{
  "n_kv_head": 2,
  "norm": "rmsnorm",
  "norm_place": "pre",
  "rope_fraction": 1.0,
  "doc_mask": true
}
Each number is 200 + 40 x the weight over its row's rms, rounded and kept within 0 to 999. Layers, rows and columns count from 0. The size before them is the row's rms in percent of the matrix's.

# q: layer 8 attention query, 256x256, rms 0.0825, rows 165-180,228-244, columns 192-255
# k: layer 8 attention key, 128x256, rms 0.0788, rows 100-115, columns 192-255
q228,118,158,169,221,128,202,240,203,195,174,264,199,219,188,188,237,312,208,214,152,191,226,227,196,157,203,191,169,253,202,204,216,158,212,146,214,201,231,205,196,208,131,134,183,198,176,200,225,177,217,222,166,138,191,149,257,185,211,191,347,165,187,214,171,193
k100,112,192,279,205,235,180,289,155,179,152,215,143,191,272,221,212,176,155,146,182,188,231,191,227,126,178,151,157,73,238,164,140,154,178,191,193,148,182,146,263,147,272,212,258,200,241,229,203,192,162,247,192,171,191,186,206,166,174,177,223,234,212,195,231,171
q165,108,194,145,151,213,201,246,194,180,190,161,225,233,181,175,214,229,214,175,186,152,186,196,172,193,205,169,293,228,139,157,234,254,194,217,226,194,234,155,201,196,207,143,142,178,218,186,272,165,143,246,212,143,183,153,271,190,228,202,133,163,188,192,171,159
q229,116,174,231,245,256,195,243,230,188,211,200,242,236,199,214,134,241,187,150,191,207,235,228,186,255,191,129,181,185,191,194,157,254,158,182,197,258,186,184,264,151,154,217,131,250,152,218,219,131,161,207,120,190,188,166,154,185,279,161,181,166,207,223,255,185
k101,124,177,200,171,211,221,220,203,218,261,128,202,108,255,176,149,196,221,172,281,193,190,208,165,223,225,188,171,167,206,221,235,211,211,200,185,152,211,144,305,254,141,156,221,200,273,185,127,170,222,238,232,143,159,145,171,213,195,176,147,206,192,190,163,180
q166,098,275,158,216,123,196,212,175,249,217,235,263,152,236,259,243,203,271,263,186,201,258,231,210,270,175,229,130,269,200,164,250,187,260,208,228,265,169,302,205,194,153,203,175,223,213,234,155,230,280,160,209,159,211,111,136,300,229,202,279,243,206,180,221,202
q230,116,213,111,198,174,258,240,239,255,207,173,238,193,110,196,206,201,177,217,152,158,185,218,244,238,183,261,164,249,84,177,190,285,231,186,239,219,212,276,253,70,242,178,157,201,200,269,190,150,221,210,205,188,245,177,286,217,189,198,220,266,185,206,247,211
k102,129,260,259,311,145,227,237,210,255,141,213,228,238,195,125,235,224,205,206,175,216,227,196,165,160,194,196,192,255,216,210,272,266,215,265,269,217,184,209,201,205,185,149,170,233,222,272,98,248,215,193,178,207,177,186,158,248,166,207,151,182,214,177,212,219
q167,107,211,262,202,194,206,233,137,243,227,153,199,232,170,256,221,192,207,225,254,255,183,172,196,138,185,182,209,179,221,168,132,143,200,177,190,214,214,216,202,222,292,265,199,205,227,224,250,162,184,158,222,242,185,238,187,227,167,212,162,288,295,184,113,223
q231,111,244,211,233,178,206,169,179,314,185,233,214,231,232,278,165,181,224,220,292,252,229,184,223,203,218,183,211,188,251,204,164,157,275,228,233,190,211,202,238,184,262,229,228,248,163,206,200,207,193,210,222,322,231,236,158,251,158,230,92,279,246,215,139,208
k103,111,49,232,208,144,168,162,213,137,232,209,149,193,173,259,231,133,175,132,160,219,177,302,138,176,221,214,174,239,206,256,305,210,201,315,283,189,172,259,230,145,166,232,183,256,175,224,180,202,164,235,180,241,235,175,251,255,180,155,213,166,214,198,186,219
q168,106,192,218,223,185,237,316,211,191,194,212,175,200,187,213,189,265,128,208,117,195,283,144,192,239,189,155,192,221,216,191,211,136,136,200,248,228,197,213,213,234,123,243,194,174,144,233,244,218,221,155,135,166,173,172,187,156,200,160,183,193,254,178,113,220
q232,112,101,208,183,179,255,199,205,158,198,163,172,185,153,115,186,159,181,186,202,179,171,179,247,214,188,196,196,268,155,161,163,236,159,220,216,214,200,230,240,178,228,211,197,173,206,161,209,246,249,215,141,211,225,156,136,163,204,150,164,198,258,230,150,226
k104,116,214,172,167,210,227,211,92,129,177,192,160,251,204,158,233,224,224,191,246,233,178,202,162,119,209,190,178,205,140,143,180,186,177,145,241,198,220,191,186,265,166,237,216,215,161,141,239,200,144,245,185,162,193,292,162,259,181,143,175,174,223,191,199,241
q169,112,283,221,187,265,180,220,226,244,220,235,174,174,209,182,174,157,172,175,193,229,187,172,245,171,207,150,192,196,214,196,241,251,124,236,195,154,200,216,264,233,121,257,183,294,228,236,173,145,140,186,244,211,161,176,221,179,163,282,221,110,198,248,216,187
q233,105,231,256,170,231,215,208,260,243,118,217,154,161,230,228,193,160,168,223,204,242,176,104,193,231,193,169,219,236,201,212,179,114,129,155,243,190,182,224,208,194,165,213,232,127,206,200,238,251,136,244,258,201,162,249,194,203,127,189,274,177,144,196,223,243
k105,111,200,182,134,184,218,142,188,195,196,190,140,155,238,235,142,225,204,223,214,198,206,288,194,234,204,170,220,213,167,137,190,175,198,164,182,228,234,240,217,225,201,198,287,141,248,130,208,147,250,219,183,183,222,212,196,213,177,204,209,186,105,239,188,252
q170,099,154,185,175,278,178,205,134,199,219,167,145,215,188,150,247,242,204,235,217,249,225,182,216,165,249,195,215,197,138,249,118,198,295,168,180,285,203,224,275,217,147,233,197,208,249,170,145,250,141,208,257,269,212,177,145,251,166,239,214,258,263,150,221,192
q234,111,103,163,255,209,222,186,247,265,143,223,244,157,218,223,232,217,277,198,213,165,158,261,269,188,209,225,247,218,189,187,150,244,265,145,186,165,215,147,259,136,223,180,240,243,259,121,184,155,219,252,194,192,170,181,188,142,316,240,173,182,163,232,221,234
k106,111,253,204,92,211,221,121,188,219,205,171,186,195,206,215,168,209,162,169,147,210,143,144,152,190,215,239,186,260,213,268,214,153,197,262,205,222,191,181,116,176,200,192,229,220,216,254,149,203,238,240,204,221,217,199,116,174,201,147,225,204,233,222,209,150
q171,096,176,205,136,248,219,241,234,114,128,144,210,164,272,228,172,166,205,161,180,215,165,148,161,215,215,237,275,226,299,173,199,224,177,241,198,169,193,182,131,142,315,237,239,259,205,159,165,277,242,189,168,205,178,152,159,222,223,177,126,180,232,244,244,257
q235,111,241,216,170,243,205,257,208,171,220,169,159,170,248,130,163,154,149,142,194,183,188,117,201,168,203,137,151,159,227,193,246,152,207,171,145,222,222,191,153,225,238,191,196,261,194,150,275,218,199,167,221,263,234,284,201,188,149,213,131,206,182,221,183,261
k107,109,181,193,283,234,223,196,143,187,189,192,212,185,243,244,262,193,173,221,221,238,159,203,234,226,234,246,187,127,222,229,110,176,249,150,228,170,222,137,219,170,206,237,101,171,127,236,204,215,160,206,255,247,244,190,230,121,196,120,199,174,247,225,208,200
q172,105,201,160,152,262,181,281,210,204,237,155,242,220,164,176,128,217,231,184,184,139,188,170,154,253,191,239,229,155,167,252,127,232,188,258,161,224,187,123,229,151,237,188,242,241,171,185,221,210,137,100,137,171,95,149,151,210,250,209,210,197,171,193,290,222
q236,111,168,233,151,191,181,173,162,199,211,188,260,218,115,139,157,196,134,180,186,194,225,156,233,234,190,185,214,193,153,231,184,158,246,303,165,200,186,156,174,204,226,124,270,158,205,106,285,214,220,193,145,175,127,218,228,229,220,273,259,160,243,147,198,195
k108,115,230,122,162,251,232,259,200,173,157,175,256,198,184,167,238,200,197,198,148,185,167,163,134,248,214,215,167,151,169,210,195,233,281,183,247,247,181,254,229,230,240,211,183,165,164,177,204,194,179,219,114,200,188,163,206,146,172,200,196,275,246,202,237,137
q173,095,173,213,225,168,188,219,185,163,194,224,177,243,214,161,199,235,162,141,160,202,250,271,191,252,187,146,182,171,161,220,269,171,176,182,256,184,190,140,184,198,89,200,123,220,112,183,268,224,223,267,145,186,273,185,200,208,222,174,230,194,134,227,252,172
q237,112,165,165,199,223,141,265,176,212,255,204,182,204,252,225,250,202,220,199,191,164,173,180,209,172,195,205,192,252,176,212,156,112,141,177,224,221,202,243,190,169,198,196,216,212,171,169,157,233,197,216,195,120,232,125,159,188,267,152,194,231,166,189,190,175
k109,099,221,184,133,248,201,195,195,212,242,113,254,242,213,182,194,217,163,167,167,201,238,196,121,119,171,214,208,291,196,203,280,203,112,268,203,187,210,182,232,220,129,206,218,194,201,173,250,216,203,153,159,175,169,197,176,222,92,141,190,174,184,225,163,189
q174,108,249,176,215,154,170,156,242,186,199,179,209,193,250,164,160,197,231,149,266,138,253,212,118,237,182,179,184,215,264,215,230,174,162,212,256,185,163,218,221,248,208,186,165,158,223,240,257,164,286,170,203,248,206,223,239,157,160,171,106,215,146,202,152,194
q238,104,152,170,204,206,215,214,246,198,182,133,173,187,209,162,148,135,201,164,232,209,241,214,148,122,216,222,233,170,260,243,221,122,235,224,153,151,162,221,182,174,210,186,248,230,168,138,164,220,163,253,253,206,159,158,213,194,256,231,145,271,223,235,223,168
k110,120,124,242,196,156,219,232,210,182,206,221,241,125,208,288,237,164,257,148,200,195,252,174,189,137,204,165,210,271,137,233,235,198,191,267,171,243,252,182,213,158,223,278,173,241,207,221,222,267,209,197,180,164,263,164,229,149,132,258,229,235,239,218,176,204
q175,121,208,222,195,211,213,231,189,114,167,188,218,243,207,276,172,236,245,234,152,215,197,199,245,217,168,235,251,218,240,222,210,219,224,204,205,226,214,141,179,122,184,164,176,189,143,158,186,215,252,317,154,151,143,212,173,237,214,177,237,205,164,212,214,170
q239,103,212,240,236,170,186,220,133,231,173,266,197,207,158,237,225,175,221,133,181,151,174,215,272,154,159,259,243,184,223,155,210,171,146,233,197,156,215,154,248,142,210,192,199,205,268,198,179,192,198,266,175,151,187,227,232,175,183,223,151,240,181,193,183,213
k111,112,245,194,202,223,213,244,223,199,259,143,205,191,326,235,258,287,180,235,145,258,174,145,250,306,191,210,246,257,186,207,198,193,245,193,222,235,155,174,239,212,148,258,109,203,194,207,236,219,193,146,240,204,236,180,161,244,150,206,150,219,195,188,183,195
q176,098,187,169,234,197,233,258,236,152,153,209,118,159,256,215,196,215,188,205,122,177,252,237,268,237,179,207,205,219,246,225,270,207,171,236,170,186,193,129,123,168,212,168,217,155,193,110,247,168,235,171,185,130,202,167,159,182,247,164,201,185,189,180,222,217
q240,127,186,203,189,267,228,240,261,165,215,203,152,163,260,141,134,159,217,251,220,245,197,226,193,233,213,189,174,101,240,193,176,133,139,138,265,227,188,119,133,162,246,170,286,209,216,126,186,180,208,118,210,146,256,156,138,272,213,231,261,179,150,207,180,232
k112,121,234,221,201,237,222,256,211,223,263,204,223,114,162,187,202,245,129,239,194,185,155,148,204,188,174,183,226,159,169,156,199,224,122,173,169,280,194,185,251,183,186,234,171,167,199,185,167,179,250,226,248,239,225,228,228,213,183,144,158,300,235,148,167,135
q177,093,206,194,170,233,177,149,263,208,174,235,180,170,204,190,223,154,298,169,190,173,155,177,168,233,209,229,317,179,273,214,214,248,294,213,211,205,256,204,108,221,247,166,189,146,211,196,105,231,208,239,142,215,253,199,216,171,247,195,159,134,196,232,242,191
q241,117,251,137,207,220,185,167,251,198,176,223,217,271,272,163,161,265,285,117,139,183,198,169,175,216,221,208,159,138,234,250,215,119,190,212,204,208,240,187,234,213,218,166,198,136,248,305,236,154,120,240,134,227,180,125,202,126,262,201,207,205,169,212,206,137
k113,118,124,101,171,227,222,190,221,152,190,194,210,167,267,112,201,150,255,208,197,210,256,212,263,177,191,171,239,203,183,242,213,253,173,206,197,170,177,203,205,102,303,224,205,191,196,186,184,131,246,219,161,187,105,163,166,243,125,240,259,170,138,235,247,165
q178,108,161,174,305,185,180,169,161,230,217,231,192,100,162,235,242,164,218,240,221,245,190,204,229,145,150,197,246,202,167,173,222,152,189,204,251,150,221,224,231,194,243,152,195,196,145,153,183,251,146,211,238,208,252,228,208,196,272,190,156,176,199,127,219,242
q242,112,91,163,223,150,191,170,209,189,242,147,189,177,220,86,198,105,191,224,197,175,199,147,203,204,176,200,230,152,245,201,165,199,171,195,244,167,163,117,250,229,251,170,180,183,160,112,170,289,135,230,211,182,178,206,182,151,209,222,136,144,205,250,207,265
k114,124,264,257,242,171,180,171,196,229,236,235,170,244,170,190,240,260,214,266,220,251,228,197,180,140,195,162,196,175,172,273,277,154,226,228,209,271,180,202,173,216,140,211,179,133,207,320,174,196,200,199,137,236,169,159,202,243,212,282,238,235,200,206,222,212
q179,095,223,242,260,188,236,196,184,159,186,238,170,182,141,207,180,223,208,231,204,170,189,197,194,201,235,196,150,194,197,223,186,264,132,199,177,155,174,206,87,177,168,144,209,239,134,187,224,292,156,288,122,206,259,232,225,111,158,215,256,228,169,155,204,226
q243,110,220,150,169,246,149,198,196,161,251,188,128,156,206,298,243,226,219,136,191,230,249,154,191,172,196,195,198,225,154,200,188,281,118,153,158,162,180,166,221,207,172,234,237,242,196,215,225,225,103,133,270,269,228,182,218,230,229,150,290,226,207,209,272,128
k115,109,176,179,242,190,241,185,208,229,212,176,206,161,199,211,215,166,199,181,187,246,146,232,211,267,182,247,244,224,193,288,219,183,163,173,235,177,225,222,217,223,144,111,201,230,264,243,157,123,204,289,132,220,235,177,208,172,232,297,177,160,137,180,200,253
q180,102,200,258,233,108,211,140,214,113,244,143,195,180,225,189,214,207,186,184,189,141,242,116,219,145,214,192,174,216,240,173,175,333,177,206,213,221,178,90,163,244,222,170,241,220,222,211,283,261,160,149,214,259,179,214,256,154,178,199,151,180,163,261,128,219
q244,114,268,191,199,155,219,287,205,158,203,152,140,252,239,189,174,200,105,207,251,228,200,190,219,216,220,122,192,191,167,140,233,277,155,240,206,228,145,173,202,190,258,186,201,243,227,243,205,184,132,124,150,258,170,138,253,224,150,177,289,193,205,257,193,204